Weights of a small GPT-style language model, trained from scratch on English Wikipedia.
Architecture: RMSNorm before each block, no biases in attention or MLP, tied embeddings.
Each number is 128 + 24 x the weight over its row's rms, rounded and kept within 0 to 255. Layers, rows and columns count from 0. Numbers have three digits each. The size before them is the row's rms in percent of the matrix's.

# o: layer 6 attention output (transposed), 192x192, rms 0.0498, rows 160-191, columns 96-191
# v: layer 6 attention value, 192x192, rms 0.0596, rows 161-191, columns 96-191
# up: layer 6 MLP up, 768x192, rms 0.101, rows 0-37, columns 96-191
# down: layer 6 MLP down (transposed), 768x192, rms 0.0267, rows 0-36, columns 96-191
o160 115:132111142127102130105126150131140104132113127141163135125102109147126096129134150169097125138118150110161071140163098133134151162197115094092164098092145146133134183167140173139108112123110100087119136088167161146131174126110115123164126189085182130118139073166084102108109170137138125147
v161 102:127161104135130105184155085106135094097125145137106113136115104178092094145165165141090158189146165131116122121103150080162095120088103141126138080156169139129142171108119126143132104140140160142112118115118132094126131141129138132095083093139116144118130116129092139124135135159141109097
o161 103:091128116112133138088142132126108134154155106120217149125126100079148098107149092106132115131134111133138113148155114162118121136162134142120155117112119150097104118131133138146104138174114153133148158138118185113123141102127099133182163136098147140165151102130144170124138148114096133186
v162 093:135145121113126143137184117101126115073114088137170150147149110142144179133136164105122133106114087158113087175140133141147109165125119117102132152088152174112176145126106156140136137126089099115145169110092151176077136144124106140096120142132127124136087152132109107116145119129132135112
o162 092:124142169127094151162107135138145105125118096091094126105123127076098099084156140178180137134105116099132149103124092174123084130121129148144147145162155071121125154113143131174149144121093113124120128162167140112153137095137096134144162121134135152093168126117099112141117137109136124124
v163 098:097078144116122129145095143126109137154126128153168141155084121164132140122140140125102111112085114180134113124094122119139128083160115119124120118102117114131131148097144158161164124111151173172129131129092108141148142143168176138104185118091154106111153106148141108105081122140111141080
o163 098:133177126151133160128133085167161153133094144116106137133181142106137173149164098121147117122116147117148166089110145069136143137087119124144082130139094105124128108149122134073160143105113120149120161106158166118122122107125103155151117139133113120142136138106139150125175116117181099159
v164 093:132150109212153151173119137093117115101112131139145110118130149122141131151142100138140127110099094123144186132087146143127144121126135115142115157107118106129121121105145095119095117094109140136173115132117116096116154157160088120125132170085096109135121124137113153155124132162168163123
o164 094:166139120106148114139113125128106134163152158106082146134139112127132107142167117116094137132128166153123122116120150121114135126138104154105099170123161124138144130100171114128142109158146125141133109147110112118135109132124136157144156107131142152047134119100169114137097161099131152097
v165 108:094103159147121151124105107144152096146129139119116141102122093132141136101123133149119128101121073157147116119074131110134138149136142133076069138141130107108140145118135122118058109141155100141142096108125092120148132092118149160157095069123121171136142127121138108137134146129093110149
o165 100:122160154093117076118120156122123141147153155110153140116155098159114140165119116125087120179117139168124164085124103125128132094123137116149140090137131162140146125141151115100136130128109160131154100082132144118146100117141102093111138120124112124140161091116106155122141140151163193111
v166 099:130085129139146113143108148119176119094121116176135141164131104109123123160166134130132148111108120104159081134180124133095156133133137124134154165095156159099128132123094122094114163114137153143120122103141115180089138132172090079127133152101122111136103075165106141146167105118190164150
o166 101:114154152140152083107132108074082142158134140102103095139120178147127108130098116143129138147154152168104138111098101107080110131082150102130143117153158104134164163139144131151164121165129113123168131135145111115133144151164149168109113112137153111087118154102162144176096140108137090103
v167 126:139149101111110135112092142128110116121118118150177093134142136110152137103123133103154104156085122151124133125134137124165119142107148161137132117103130101138111110085126113126133098162113123118134130090145149094122160146143186111126112132150144107101113093156139120162127123121153179113
o167 116:145098136089118148113142091129157123093162122104123167165096149086184109118157129135094146138149111124092103141123140164171121107123153133139103117104077103112132161159117133130122142090090117133120149123100112107145067151091097174130157110116102122153140165111165140058114110145102097149
v168 099:128127141135149111112139134132119116155138126127140119114114138158125101074127151127110157093135119134165152106087151161123127154130164117117106156052138151107125134125096138083078142140077088129147137127093132122154141105124169135118130143143124162129110157146165099158125160104133100115
o168 104:130114143102120121095105144119140154104132109138126127095121105115134150141124125135108139139119151120086110093133122109124170082082100103123154130153084084087113118127123099119104135138149171148117142154122149126083172123135134131124128110161134135094159075151142131132134136143150129148
v169 112:131131086133167148156145125114115096136111089134126111163094140107110139125115104074134165123137133166150091156161163115150132147151110107131136110128195140124138113124128136135122144129103096128121145147116162112127133164136120127081115161113140071149052093119120156111147146130166141104
o169 113:112145125124106178137136096088068126122152160097127121130134091112132133086150105147091136160145150090109145126133133121139123164135154147131123151158141093144115142086120111127168077142121177152130138142120133132127160147124165148173145122102120140078160139133131098165151129094101135156
v170 110:123131144131128134103102121144150081110120174111095155168092133134097109117111159153106131155170122137116109133086156120154081113071104113103103095096169083135145127119143112132151133066152118131127106107126141114149144119105178111148133125136141117108114103107139128160130161116140136108
o170 105:071095132163137136111158083093108168138172117157131113143124097103193130124163131109111120167076157151139112137138142108129160115153152111129096142118100132094134099108124157134125128161118160170104144103100115175105069114191111130123140132112097141135114138118137138086154131141111179162
v171 123:107093143149151141140091138096165120134111186120117150130147083102105083120081124132150113093150151138093118110145116122082131108079152108107114101124125102111105129114097112128110120129134119132136157130102123106124129061149122118111157135112128179109150127131150129181107143109127113153
o171 125:109134143147181091142141122148127151160128112156136119133152126123169136113128147108130150152145137121162130152141155161129124103133109137100142143158110136087125143132147102116130143112143162128075080068139098133141135177142187143096133142143099103157124138090112110108161141170145170103
v172 107:150144128171177128152100141138106102094084118145163108129118093102124122136141100177143095137130090081145136145109162168117152116098180118150160145149090161136129147147135158117110111125159127106144144143114161149138100149148106134099124156164116113166113127130161109101108157156143133156
o172 101:132145097103113137096135147082121150172155135138088139142128145134110084121135151098114144141122142142081166114116164071113097142105101117124100121117162134095117099150094159124126147138137125147153083130114118107090144126148132120152138138107103136102146075108143149140129126144131121142
v173 110:115118099170115125149090144144114084108116114137124124132168137100125080099152148124137088120098128120142120117115168144131111127141192134130098106129116120167130082146128141077114095104148118174127163109098149104157120097121081098152141122135118126106120123141169141152165181150128163130
o173 107:120154102134098156127132127105115166107121177163120133131109132140124089093120101118123130137155158134093112110144152109137149124147084173153067126115119099127170160092119099178128094133153120142096088126131125133115089180172158148128174113153126107121115103140155123117150113151139139108
v174 097:143104103141071155127078167165151116135126152119160172156130122138160127197124105160134108105164088132141105153118128172139150085111135137126149120147152139127115142153126093138124110122124112112173082140157132173161113100105118119116157149108159104067121113142128068122111113083103085147
o174 095:082115135140148127137167105104124184132124093126103075134146157151072147108134131106168123133144136116114132134117159095110153167089127107161132175117107148109143097130153148110142124087124120150123109176144093126123093108165135119137086108154133131164153141085140156135125111117140123108
v175 106:095087113127117111175117102137153094105114167109123089160123137165145090161128082109143142142113138087154107093126160131075077114104167110083131117106084138163148121149122126124110152102105137151096142105133127129156146117125125136124134121117127138127122153174132134147141119144143111096
o175 105:089131169102157125154176131147096147183128121118127144109128096136177119129094137118091141152170106161133157170169161123128116101119097108123127150165131104089080123118143088150111113181137168084129140119109131111115143136159123125122098115154117103101168080094106150088122145114127132151
v176 086:152123148154149121081137092140099099109123150130137169145146123126109100122099130113134112164113132127126095136134113115151152191157098118127083110115132117115128154131143177166120113127120138075106135149132114117126127138136159122132182171115140150146116124167114132120138084125079182135
o176 092:118122097123118095135149124151171100139181137118127146155110131109136118175118093158128076167117138126143134164081099107160085091136141150160142116168164132106097138108120108143147133145122099145087152131166100175161123170153115126117145141126124148136141151115116147158146130168127107149
v177 088:116110152112114124105135125149116112157178125114115123137120143116138138132145121103147148164149125103148141115111158105127112144126095095089127128132112143126136164125155161089130134121114104156102123107069117092130107137143092109160132155091085169110148164154152146131109100128118138121
o177 091:096112107138152141093091088117133111123100128122125120164058143141120168161127106141094117104119150148146123132143127142129133155139140106180175119119121129145125107155142164150091118146119163154117130130171178136116126150115099096096100140094162144112148095111103159152169117106143117174
v178 096:105162103108099150122078112177121197093120136151119106107135151136112102129106168133124122173087105126115139106160109125133132125150161135145146162122091116130129140161131124101171128109106116168136145173161082148166119157084155094151102118114140133084139140132124091106086120064170141138
o178 103:124125147123108145127176143113147103133101133142091140084114135172104137155123128122089060062138139158124125160123152094155125130113148167150120149100123172100125127088075116120100148111095092139156113119103166148121154134125137174125093138107099085116139156132176118134119134106159144115
v179 104:157129123104110118100128127151093147108140128123162122106130102144112053124107178135143109150104094154081099150103150136143132110133106120095121118157168120139169143105146133096109124134161114123144111148097159105160097132118117120084127122113157143159157090087112203128116127148142089130
o179 101:115088149074134118151147157146128091125159115100146120143154161169110156109133081137106135120124122116174128146143115123152176138159118139126136131147108106135134118138114158115146113124126139149120089137159128156058118114148145123129153120128095118123099123147125086153156142111137172123
v180 100:123118088112120115144103124133176132119102086117153142148116114105112103135123152120145134116118092156151103110158087151111123098127117168134102105153077103095124136086157169151133122122138152110115145104073164117113126130139142184115144131103121125107149135166164146128140147183119127137
o180 098:095157118106126142155113109128137133135127132148106099119156101121147073091110120171130140129179168107108137084179160160144127113062122145136126116160140135124124148153079105133133160133132122131112103139113116136118105117110150128153145103141092133128138119127129109128112132141111118116
v181 088:118134132125147137150161146131121125136099140121135172119115142169088139147206136134180128161150153134097150147142099121163132141097152129133102118143134148126160142117143093109117097119140138132102130104143149159086172134093111054152062153117130120124103117093179126080146078144139133127
o181 089:103140094158141140141093134107130108145161094125156113132116172094144113111113074125130123100057131147153148121134167100090143118155151129129163115132151088086125132116136180117134121118136122121191145106146130125128121112148098177126140091177169126157107158137100158151113179083091138142
v182 096:130128091120111142117176113144094122133068106105142115112132141177122130131120135137143164143116117173137092138106129097158152133118098144122148112175136129125152129147162066094161096123128117174123131102172139117171131157091159119119130139137157118106146106145087101103135092143103140099
o182 097:116166117155109129123123130128131107131181112126130160151137137093120114145165109130095088092129124093117171131112162079118094130107097115160108165097096143138100142141093142160141127127143129141131119142125142127086149087134164161169099111117094096163113135152109140140160103131096133160
v183 095:116145132120102116145115107133143114151104127124130142103108129090106114142112122100115147097126146142154145150132078154124128127133135103136153105113101108100113121137146152197157132120129138086136097127145137130099098122165133150069128149134110119129203104165132117127157126143113115123
o183 100:098148098128155118156134095155106161143141121130171105154133107146163104114097091131160127143124145120109139123105130115110163090140103145137144131171159164125130118167097103119109149129160128104107153152122140109146118094105155101118089149172120157111093078083116141075100146135126089126
v184 094:145148147134109162126089168122107103132142147118164154086167152124119110169122125144130088153116082113120175139106166133154107094101104108110110116121155108157182099135126146186119136125112075135138158127115136146141140097154137121128118108150154129129173105143129093112118078093109123114
o184 099:123093120130127068118150141150155157076117119078086156108140123096116176135136140128116154140097119155151122099115183144126128132160137150173140129103124089089137147091141103109095140102104151112161102133108103123114096121129116081143100159104120119122095158121121164102123088131144171121
v185 099:123120139096097091117109137160129119121097135121129137146128082133153138106117142100116083126106166125087166145176096167104136133149149148157152133110068144113118138118142160149124144137075165104123154116133156114139169133162131174130130163121102107140120145161113097104105168147097149100
o185 098:141126121070151122150115099099134146093111111120121156145165174105175090139146120103137146117151149097108130150122149136121142097124110101137090176097133101152109159141136122115095156116109111155141156117112108132146074117107132093075151117112126125138150133096148121123131099122133115150
v186 093:148143102123136128103129139136115126118113125125158137143123123112085127152130080096119133122096134114125128104134111125093184156148121140132104158157171115167174138149125149111107195172129155123135134118164157150136172136161130127113134117112114103121158128089158118072096126134122130096
o186 096:136136164114126104183109155117138148123122105104125093134133130159118106135117138121116100093149142167118150100120121162132121096084119124130134100100115152128120153133129148124140124085085080095148129190133063119133145122148113150177122099120161120123068086202112122133140109116137131136
v187 113:120100101139161142153129082115132121130116131125148098155125051123090118169153094163157128097129124134155144115140121137094128080108131140150125144137143101141123092115141107111105145108175129153149115140122122141128154097112125118161118078083117170122132137103172115134107117164117132153
o187 103:110145165124180124085124166150132172144158156132131147127089114153123090124102144131111146135097156141161089115123153120110141129127124110152125113135131169114116129154084127103106123095143125093131101093123132163087081125161125118113116105170097096113134139136108148162162168132166155132
v188 100:129121121135175139131170119155094133118132104137097149124121146145125108095121136091105153172143140095132083130109183077158110183115139136145100164125135130140173176139119158125153146120156081142119154100151168145158139149139116110152115140132131116123131122141118135141134135179146148154
o188 096:127143112147067135139095113070108092114127124117110099151081115102125135137133085147125085101112152148081162110149105122115102140144086139121131145112132098100094127105151110121120147143147155159114153139081134158076115112104148137118171103105124142160133158158153130164142100084109149149
v189 086:154156140077121127146140113137133214122130122130173138097112081085142141096095139091170137145165104114125143165148127115160131129137120158127080128089128163153139143136114140142122116149141112096112131087117155083124133107136130161131128140140144102140150084104142101168106136164118107141
o189 087:122126120152126119131109118123109079118114069156074145119120146126154130121109133174153120091189116131146111142118141155162137174151154126118147086101136094155113113105134120095119170120123145135131143174134103126122095142043144067107117139090117139160117112185129099133130109133120120110
v190 100:114128133175084111140129088133156177145158099077141166084141115115147099103173152107132113134152136110107119140120113128134134084092112088156118144162112151128109116102116123123123098114125152135137128192108106140115119108121139171163123117099137167146107130098137115104110148130116109149
o190 093:106069114163120151092105133159139116110172135194119117138091133116091162146135099151153135097139114160153106094128125100138147153148136132083163116111141133132130152135146168163149127157158104120127119053136118087100140112135134130129118118105168121109133107143127154164140161151153170134
v191 097:129150127113106110125182083121129136120167157110129102104132123100142103115115147121140124159103137163142122076128103119118091130152137136164100125174127135128151169110132111097129133133114090166119106124106142093114155125150190124126121126131154163124169119096144154123110145099115148103
o191 097:163115136148127146123130155178128084139136095126136136102148112131107124166043146141123083103112163139112101145146113096131141102102118155089145117149127108163146178129098141167138098108124134101124134119208132132104101133124100153170126149127144121126133189154130095136156129128124121131
up0 098:100126052113155154082149151103094133128146139114143140152120135133097130110110136137144119089171136161105176123114109147100101117118159176172136155148148095161170133170172156113142123163148123153153155121168107110090152157115101106093123134145140126131100135145152113119148181122143147125
down0 102:148108148111147138115134105158161103133101106105149156093124143105120137102128107114117122128145142118069114131117123124147118119135118058140148079102102103140122116172128181149129153154093124141150119115137143136083118116140146153158137132134138149110131111124101139097152148114133146150
up1 093:112143115143116149069122160111130123113123077172210129140124131089043107102130181102170120113166140117115121123083117121130136126127121133119090168119116086091122102132161136133132088095142143131119149140090119111140132107117101118138106161100085103142106138084099111126141096135151167159
down1 096:130106088059122145137125141147088151139142116085136165162108098147127100159075104117106136127151136151157077127144168107133168106175139133103117106128156134120149115131131127068114129132138108132134072110151150140139108131091144129090141107156135121088105135141146127146093142158163130149
up2 101:157123132122129099120122118108111125157089120138137126154107206107135126138126147136118150102106148132133151120168113128124108191156112157144128104122111124137119139147104151155129105117158133159159134156153128123107119143168097140106149106184109142120133134170164165170146124122120126131
down2 096:135114129152122132154153154137140138112146107150124160138181112137108120121146141116124141131153133121098120132113140114123111125137114125137075112128106126147106136129128128153104177114086112144165140140122117096100169157145081145158128137144166143147123152113103140162125141173148117104
up3 100:112130149169163135156075118162132084141113112125132117159121108130130101161161168110100147136121122148142080126139121113182140161114120142100120099102155106118163151130151104133140153145172139138150168154125122177134127093140123122106170065109136139148160138128135127146136142160142144139
down3 098:164133084107149143128133121146091122122137089128132177147154146138173107140175119129082097142095112094127102125157133136086129137149118136111120089113119145130156157119123121150142145140182117154121139154158148138143112127129145147092089202131088085114106117124106151141148142125173127138
up4 098:073127158171155147132134152155110181112149125125110120113113123182107138111094115121145147103128136100146131122107166118123118084100150103118089106079083132081113152127147154171075163126107137160104136086094151139101151133118127128144170135106083128134133166144142094122104137130137138127
down4 095:145094124087163185120157106128109097128124144147123060135164134145105069106101128081152178125162121132105158109087143139110129105108149181125098159173140139133156126113127144086150122120101124124128140125120147079155099110121099148119105122127156090133101119144131122090128156120154097161
up5 103:113103080108099132119154141162143155128135146112140165136104113133131150131134146138115124146096165129129123085151144117145094104119128122136128125138119112134117138132132158151111125121153093161113116094123093136123130125151126107081145118038146145116136149116144125138075130130091129148
down5 096:139100104121119147130077108117135135115153100151114092107145134160138143152138150109112154125087102102164147135157146156140160127151130118115112097099160101142116113108140118130145059137130162101134090168155169143155132144140163162185115107168108120167108109102163123158140145124159145154
up6 094:146201159115112151100137145149120117169129131126122110103116101140071137131170152108120141120127103130152120133134126129118151105124174118164145117132150166093118105107105101109164135173133136153144114158126169170147132139141137118143123081139090144139115187083117156098129138129100085154
down6 094:137106116123095109149090135164155139103084117142157120079165140118147156158094097096105160110146157105116087165087098103100098143122105152128147110123111114140109118109169158146125129133090101102110153148119108106156174123108126118143146135099137141154096088154173109125129113129134134143
up7 104:097144168103142132113127139100166170114183190132169089147138147116136090105101177167134104130157120113159148149093190124122109104125108109145166146112134123093138108151079146130142109106097126122114109126150126135126110161147121156138115136109126090146140130174135174088117138151139151101
down7 105:141140089107137109102143108134109157185105143092110158119088143112139150132154134125126138118101090107114106114122112151129104140148110143119123144146127138147173104147160101146129105124151057093135170156115106107116118109132127155097153177157144119111116122129116135131108145147136112139
up8 101:081123103117149104144132154131095166159123096145103159138099150141109095113120103101146127128146117156100127161093127132089090141142124121123151104122139124072122116114118119141138138129154132150119124176154119115113142106174114140124142133136093176102156137182120182123114095158160163148
down8 116:127135090164127124155115139139110173126115100146159069050141109149134125155074183106170118151190146102113153142167109124133119139125134134145124152141099127137147114147156155139120127135137128079120131126113115141139145156151146136075168144120151145117108124130102133148102109144154146152
up9 089:173120167132133132139141155135136106135137095112150139140114145183100101154075115140075098149126158118179150170201136126108115113144121153133140131125098162121120136098128090151082116080135142136108118154132117119152180112190102155107148146116114129120133171124142143149116127107162124126
down9 103:180128112123116124091149100147071128118124105142156096133184095112097144115135129095039105161086122126131085115125143144126124130160124116141087125097151134155138124114121138121113105135146123122130158127128123132121143110105146091148152136111134155122161119102101140092137082065117088081
up10 100:121124086147124131115175076175094149146106152111127110141118119143112165167143151121129166113122115128092144113100142090121180140132107133070163133102124082093147148140173152167155107143138086121109129108124133135121147153126160113110163115149102114144098154128116086138154131153115098145
down10 096:133063115117180095145078162055122129147143113118101107117095135118148083135131091147118124091075121141123131125130124140110106107117145118148138114140066150154102135089108090084122152142141135157162120159112091108090123151126097130163125125109156160084146124123149123109132147127147128149
up11 094:142114147116139113112132104152137105099145145117193114145131122181154094132130146155122141161125154115078116142146148132124145115104142136116156152127088129178156122147119145110136140121147122098141120117135134162183117119135123150075119107091098107114153122133148148158152120117133102163
down11 099:171144085155130104092116137159114154133120198147118143131108161150150117154131167150135133114158107115119146214141126115143106125155083125083114089140154126141135128083114112151151136154132105102142140124110105117115166150168119129148146154105138098097136165128128194132155079081134137139
up12 095:146139113101140129139096111149121161120108137111093099124136140141140106143092160136134136084147103113166113144150136103134132109100139082142104116112105111111108107142121077116137125153148126134141101130144076129087128098141124128129091159081146139099114126125120228105137114084128123102
down12 093:168120110127115090145124147092158081156168122149201134131121157137124124117123115128144092155105144160110154104126094190138124129075137129133134153131158121129140100114139137135155141148137169136075148132125144146139156139124126109143123107154143156107109153093104095143163098171129143160
up13 090:122121112145099137161113119120154119135165142132101119132112137154157091114135086165142176126078165136181132116099138092137128192119203071140148158120092107123075153160102165147164141122104140103136131162104121146104151141106107122098085132085122096119118125121131120114131138135105113061
down13 090:129097120114101092108146128124101166120112128141151135083157096105140152154153155124142091152154126123118155140126127166113118137191089102124115098101102180166119152173154083126122149112161157129118103107146133113118123140131152135102197118103137118116168149117144140118148166140096141122
up14 104:155100099112124141097094140154103104097121113136126117121176144072166101122097142115145123092145114118128118135141098112113136145106161143081149118148100119116116159128110109136098139126129150137159185100141140142146115123164105106138057131107116120087079127150107151129118096154141147112
down14 101:180120149102123121093144126119151163141128121116150159151083095124130141131162112192109115102127138156121117125095139119117120140148091110132114135128112172138102087101114167149153149102135124127124160078123136134148148092141128136097168103112168130139139143117129149155114128129090131095
up15 098:109166122096078097125117161116078147155127077097128075141091142118102119112114116116115108113112124149118128109091136108134089152146151123147201109129148170132113100149121178170128131168088105131157123157116119149157137087101117131095160165133156112149139125095110120176122095124095144145
down15 103:142108113130119121158104079180137139101127110137101181107142129137132115081146147143080122155128147107137141106137140096103171119125109151100131147120076118106132141113134087090122130105173154125112125093145109107116086161127128140155113103177155116118149122139125147119129122085134156130
up16 095:118133105147141138143136164165115087117146109094097130166153140147151114111131133118100171136165151160111147163097140136134112138125094127130091120115136168141141094159175110116119120134111161158126135108140089146141141114118094134142090107126069156095135168122146169144136120108114148115
down16 099:147135113103100135132110108114127104112134135144089152091128130143145105181133133134155120120134098115116130130142122110094104136124178184153135134166090097132148094112108118164167112082134124097143074127115158144078139126150125110101164117150165097149148070153109081127140116143100136169
up17 090:146115137119148145146122105148199108116133146115126093136116128143163137157141143123151101138149172115141129163145126098131124150126145135142187099126169138119154170147111117112123120070114061143137135146132115133106106093126122107152098106142073160110097126067130132114110124117081081110
down17 093:100135109124159124130168150161086122130112125118118077193112151142119098119136106124141134107119166075118126135154127155159137111143172150089079163132116106143091115166115092084147136180086131130113138124145114128143135092148105144135163121120148136140109101175105101139129088129197122143
up18 093:158131136120064177122143133122111138104126104134112136146133150095140116142101121146098138141135125136088122102115173116145113162134142148104093092071121140154110141150134104111179129133127110124120100125126141148118113123095124133131155125123113098159126193173107136174104085109077141120
down18 092:141137143097166051176149113116147139165097138137102114090122106114072098119155146129142135140143160143183113122129099142096110099121128092164120129164153117092130137107126141126123103117153105121167138127120093119128162113134130099163132109130152150097076103140141127084117129134126146119
up19 091:123126101122136138112172165138113097123146091134158076090192132115092135140113156142142149117173185093138095109109137150085128121113115140154135113101105132138157131124141117086131149134128062111132139127159164102106122122103091134096115097121148131178120144111122118126152156154151135116
down19 097:120089093115137098128109106138145129098090140138093161133122124094131139113135069139078145099142105137111188140106179111168157169165116156095159157135175151115114140133094151103117151141135197150119125085100080118142113152173175128145129141132146111091172144149124113133096111124101161164
up20 098:123110118080100143114133142141129117119161129141132116175133161112131117115089149084124184100135150137087148137135130143128156100111113148082137111118092170093081129116113081167141081121174110148146131136144130104130093061124128155135180133124137142113096120113098167123103130154148196118
down20 091:143156091134123161131099112097088107118077129168115154127107098151084105141144118088109171132188086135122123136144110130095132091144171099142092119163099146099134102128122126165138131157117125136095155154084122147129155136137141124135121122133147105067112118118126165150125135142111161182
up21 096:105106145085146109135153158130174134138144118115113117154173120153139147126087176125113146093166115129167116105132173126130139158151131108103101108106117149150131190126108064095135126162165117150130121114139152123155134113111114093141144160154109136076101122116110126101159108114153162109
down21 097:095140135157102086118122105107176104085165120131130149118120122102121096147120113121179123130154108129108160152090111116121131143166070093134106196112137080124113134141118112114106133086132131128154074148149122124085097116181166164105095120149135131135138120157068139143122140162080122155
up22 106:148141182129140146102135156137132107098121151097116105121155128095111118141104146133136106107098157149154144094150141124141163147171066088146155144113128127053171149113142114123146149103154156096104120104098120123152121123141174106100159141117134106136118160147127151114072106145146131153
down22 109:165106147110117160144130116115152179149100097139089142101148122166140129104166076143147119163150146162158071133106146127163119116091129138186110137105127131128145120108135086141136142115098126146091189154122126116131086088098123092117152099149150160141120165073182141157132158134110106139
up23 100:119127109138180126165093124121131137159161149142131166110130106165087110114149161141119115096146111178087134149166117131142135124147140105118140151136111133152145148159136087168153169139140145091146136131089113132151144130133134123157129115110145139159095205109126187163118173132106154112
down23 098:152143158134148137131120150140109125085106109131095141118133132124118148095121136170120155110109092111159171155142106114153140110104105145117117124094144154142121148108128124107073115121155162124103089100133130126120136157186147172108118156139131137118129099136115129138094122107102180145
up24 104:105130132132153177143149134086133178150134098119115095110123113128153183129076118164116159092121091085086132141134126132136192148117126123144088097129148110152130176153146149147138136163117098147142114140175140118126130127081090168164118112180111112159146153160155142135122139148136108145
down24 106:140121173164171118135146154143103130121140153166101106120148123188129092135127091129157152112168123079062139137119107097165165098100133109125117157130139145202142110127158142134120114130122139118149080095129148158139155101106110102192182129121112137100169144100146113116132148110156095096
up25 098:142134137116103127116139101165085151076118125103092106137132122138108125146110141092162158114133132173157072125166113110148130127111169125077107132092169098115151098142162150139122146118185131137087111119143125101122115155121121160104094121071102129133128145096164106113143155123111125122
down25 104:145105128103097127132141095143134123118115142109150174105124154184161155113123124121138165135142179146126153125092086108113108134122149131178170156163090111141164156134121093141132120116156140113118136090133124137140081094129161103132109092176150116112130111115130102110126144113083122154
up26 094:094120134140144151122088150125091130160120123145110120104145119132095113140135143164154112080118109151130086119136126154103130132125124082119116128107137113130150123139093135163106141118070105110126070163099161102119120095122149146139158110131147125164092174150135143113129110114124130122
down26 090:107109186132137119118090132144139162101120143096119127118139185113161155125121093076101106157103136085079143158124119106117113101115116115108119089137092136119128098119180142123163160094140131126120162123087102119154147139139124122127116128138093145136174118133149138169110118165124109143
up27 100:103141110175110098133148115140176093091127126133106136145093118153146130134128114143135111154119188071108130142112170161169127119099120114130153126130131085125201171151138151126082117114143137104095156105165119173114105127093127133098147109125113123128135125123167135142109161070134121131
down27 106:198136129114088151162136168140101112162104114101106119142176116117137154071125149103139149159115107133132112118127112107122114152151146124105115103108152130114111122125110114155128136140090061165112153136108136135135169080161101094126133139065113113111138095134096158120117088085118176111
up28 109:153102130141092135153177125123134126116153093118106119116130171160125110160128155048158129076124109089141128092122125157113173131097147112115102116124151137083138155136162132166142139126123101136125118119145076126112127147114141126111108131101098142131119143108167182153159125138126114117
down28 103:122129116140123130165178104106127138113155151112135125126110077100125117119142159132132139152096133124168171139122110133159135117147116085149158088177179159188078128128125125170154112132113124133098160143125116080114093118104123137096128115127153103112148125127121104107126133105172150171
up29 093:142125167143155133124109119126127120162176101083140175101123163144118134136087133124151132128150130123130107105134157130132164136123157132156162158122146124105110131120130127165107139139146056129095068125107174134143134108089126159098105137147109160121135142115146166126127149145109155181
down29 092:134119117131105138156116113114144106129103134155169126129121163121093155124095161121112149142142114087150125131147173162167109120113098104185122085128161109122076136120169128077154145112105163162094102102132066160124142141140151146149126108114130107134140122152121155120115160118169104118
up30 098:109187083173161125133153136124142145121147144165122142140190108138107119149118112169158138094136115121103115103115175122110155181084182128133116124114153126153137109142111169139122103118111117121155093116107123104172097161133117119154113139113134101148083122140153139130170120130111148127
down30 095:105124119141129134114107119131124121169109122127115069104097124129106092123086159126121162167139142136152111143113130180171118095116123108163159175142144121133132135173115117151145122127139146156126124103173096151137092116137157078107109127110125153144143112128095138136101107129116121127
up31 101:134186128149131140110120138142069106122103118124148101119110112119120112131105115167158109124136129153142103112112125110108105125160143118135152147128127078138117127112096133090106145166158102155160122158130103139149115079126117153142109143143140141152114152122109167148100098118208148081
down31 104:153091138110112154144115091129160101149135143123140185121129172123134125120127133148131108139098075102152137144163139128140170137117146107122098125110094159152147134106145169144134121147139130133134079153148161128068109136139170127184138135134102106086173127114116131100139116121118149129
up32 103:107101139124158131096103113105142100122129107138101123130116123130096083131142120109107145111093141113121147160132139145118111099125145132162140083088136177134106105136139134126110160117133092130132115162139125088123181120101098138155154134109114147112104127148133158070132114156121161134
down32 104:129138146167195085117147106110147165135149161113127169130160111118173140117092146133192119086179116161163104126117118134103145139117163157112164132135117125142148099123150091077118105130107151097145159125165107151108120133119122127178122139115150104125125146166153142126137119131155139091
up33 107:118132144109114132104159131169084110109150140094143110106143154135128114194127140135149177136154125123116128175060109122112134160132140144081147097158131126129155123105117096161147109119150121116119128106123133130106103105120127139134135104119118093146124158153154083183185135082131149141
down33 100:112129174064109101122102161136127152128136100129083150156101105163112085119102115101133099113088112118161137111108109101094148119118148133132187154118131131118111121085135156099116133112136147149150125129128166135108129169112132114116149139107158125132153148096130133100122097157183116114
up34 102:087131106125126123083134080133108120152164132101098147112102133147117106097127143120132112109120163153114112147129140108136134129141104146102122105113143115152147154136140088127116164108110104115113092127170108130076104122152096121147084125082136096116127127111145132202163097119138075154
down34 100:151078184134143128133084105114137177114078140133144140180118152116116162156095099103129138147150153122132075089113103112067098113121128130136149127123129113116176150088138125097126139127101149074120154160114108107166132125131106162150134155122124129160131144128089129160136142148153096141
up35 093:146102164130095125134116160100165077115157119115126105086106140117130162142121174129121094092161095107075129122145080138109123164122173150168094115105105132134107165125092167149143155096114153115158144125123137149088177107130107123135132123092130152120132173142128063172158098098126162129
down35 103:113159136098188111101176091174112123125130162123107129146162104130109111103131112102111118156093165145152117134126124131140166107160129140103134124155119149147175113174156129124118116134104097133117089104148127136156076133137107123129097117147110128153123117118121158101109117194125117130
up36 100:138120094127097131117123148116154076117136145107120134188123101150072111094156122098166124095125096134118125150092126134124133100144139078074154143117115101136179132161100140147146139136155112098143096123143137144161110136104110098138131110107132105152127135151194127123160121080108175144
down36 096:106148147129126106119175091153182111157138114093094144078085124181146151180120081161092104114078131121131134124122143097136089112143141138170097122137113107130123130106140162116130149131118121097137107124128110122149134142129129147119133119113085160156142117139139094165135113163122138084
up37 100:120143101089095150140117099126143109140148157139161152128104080081129118145099152139126129109168136158102141128083111127161152134112139141139151123142138148157168144165123135132102126131128119098102116133159094122146125120110166092123104135125111070088144140145127087147106132100177144120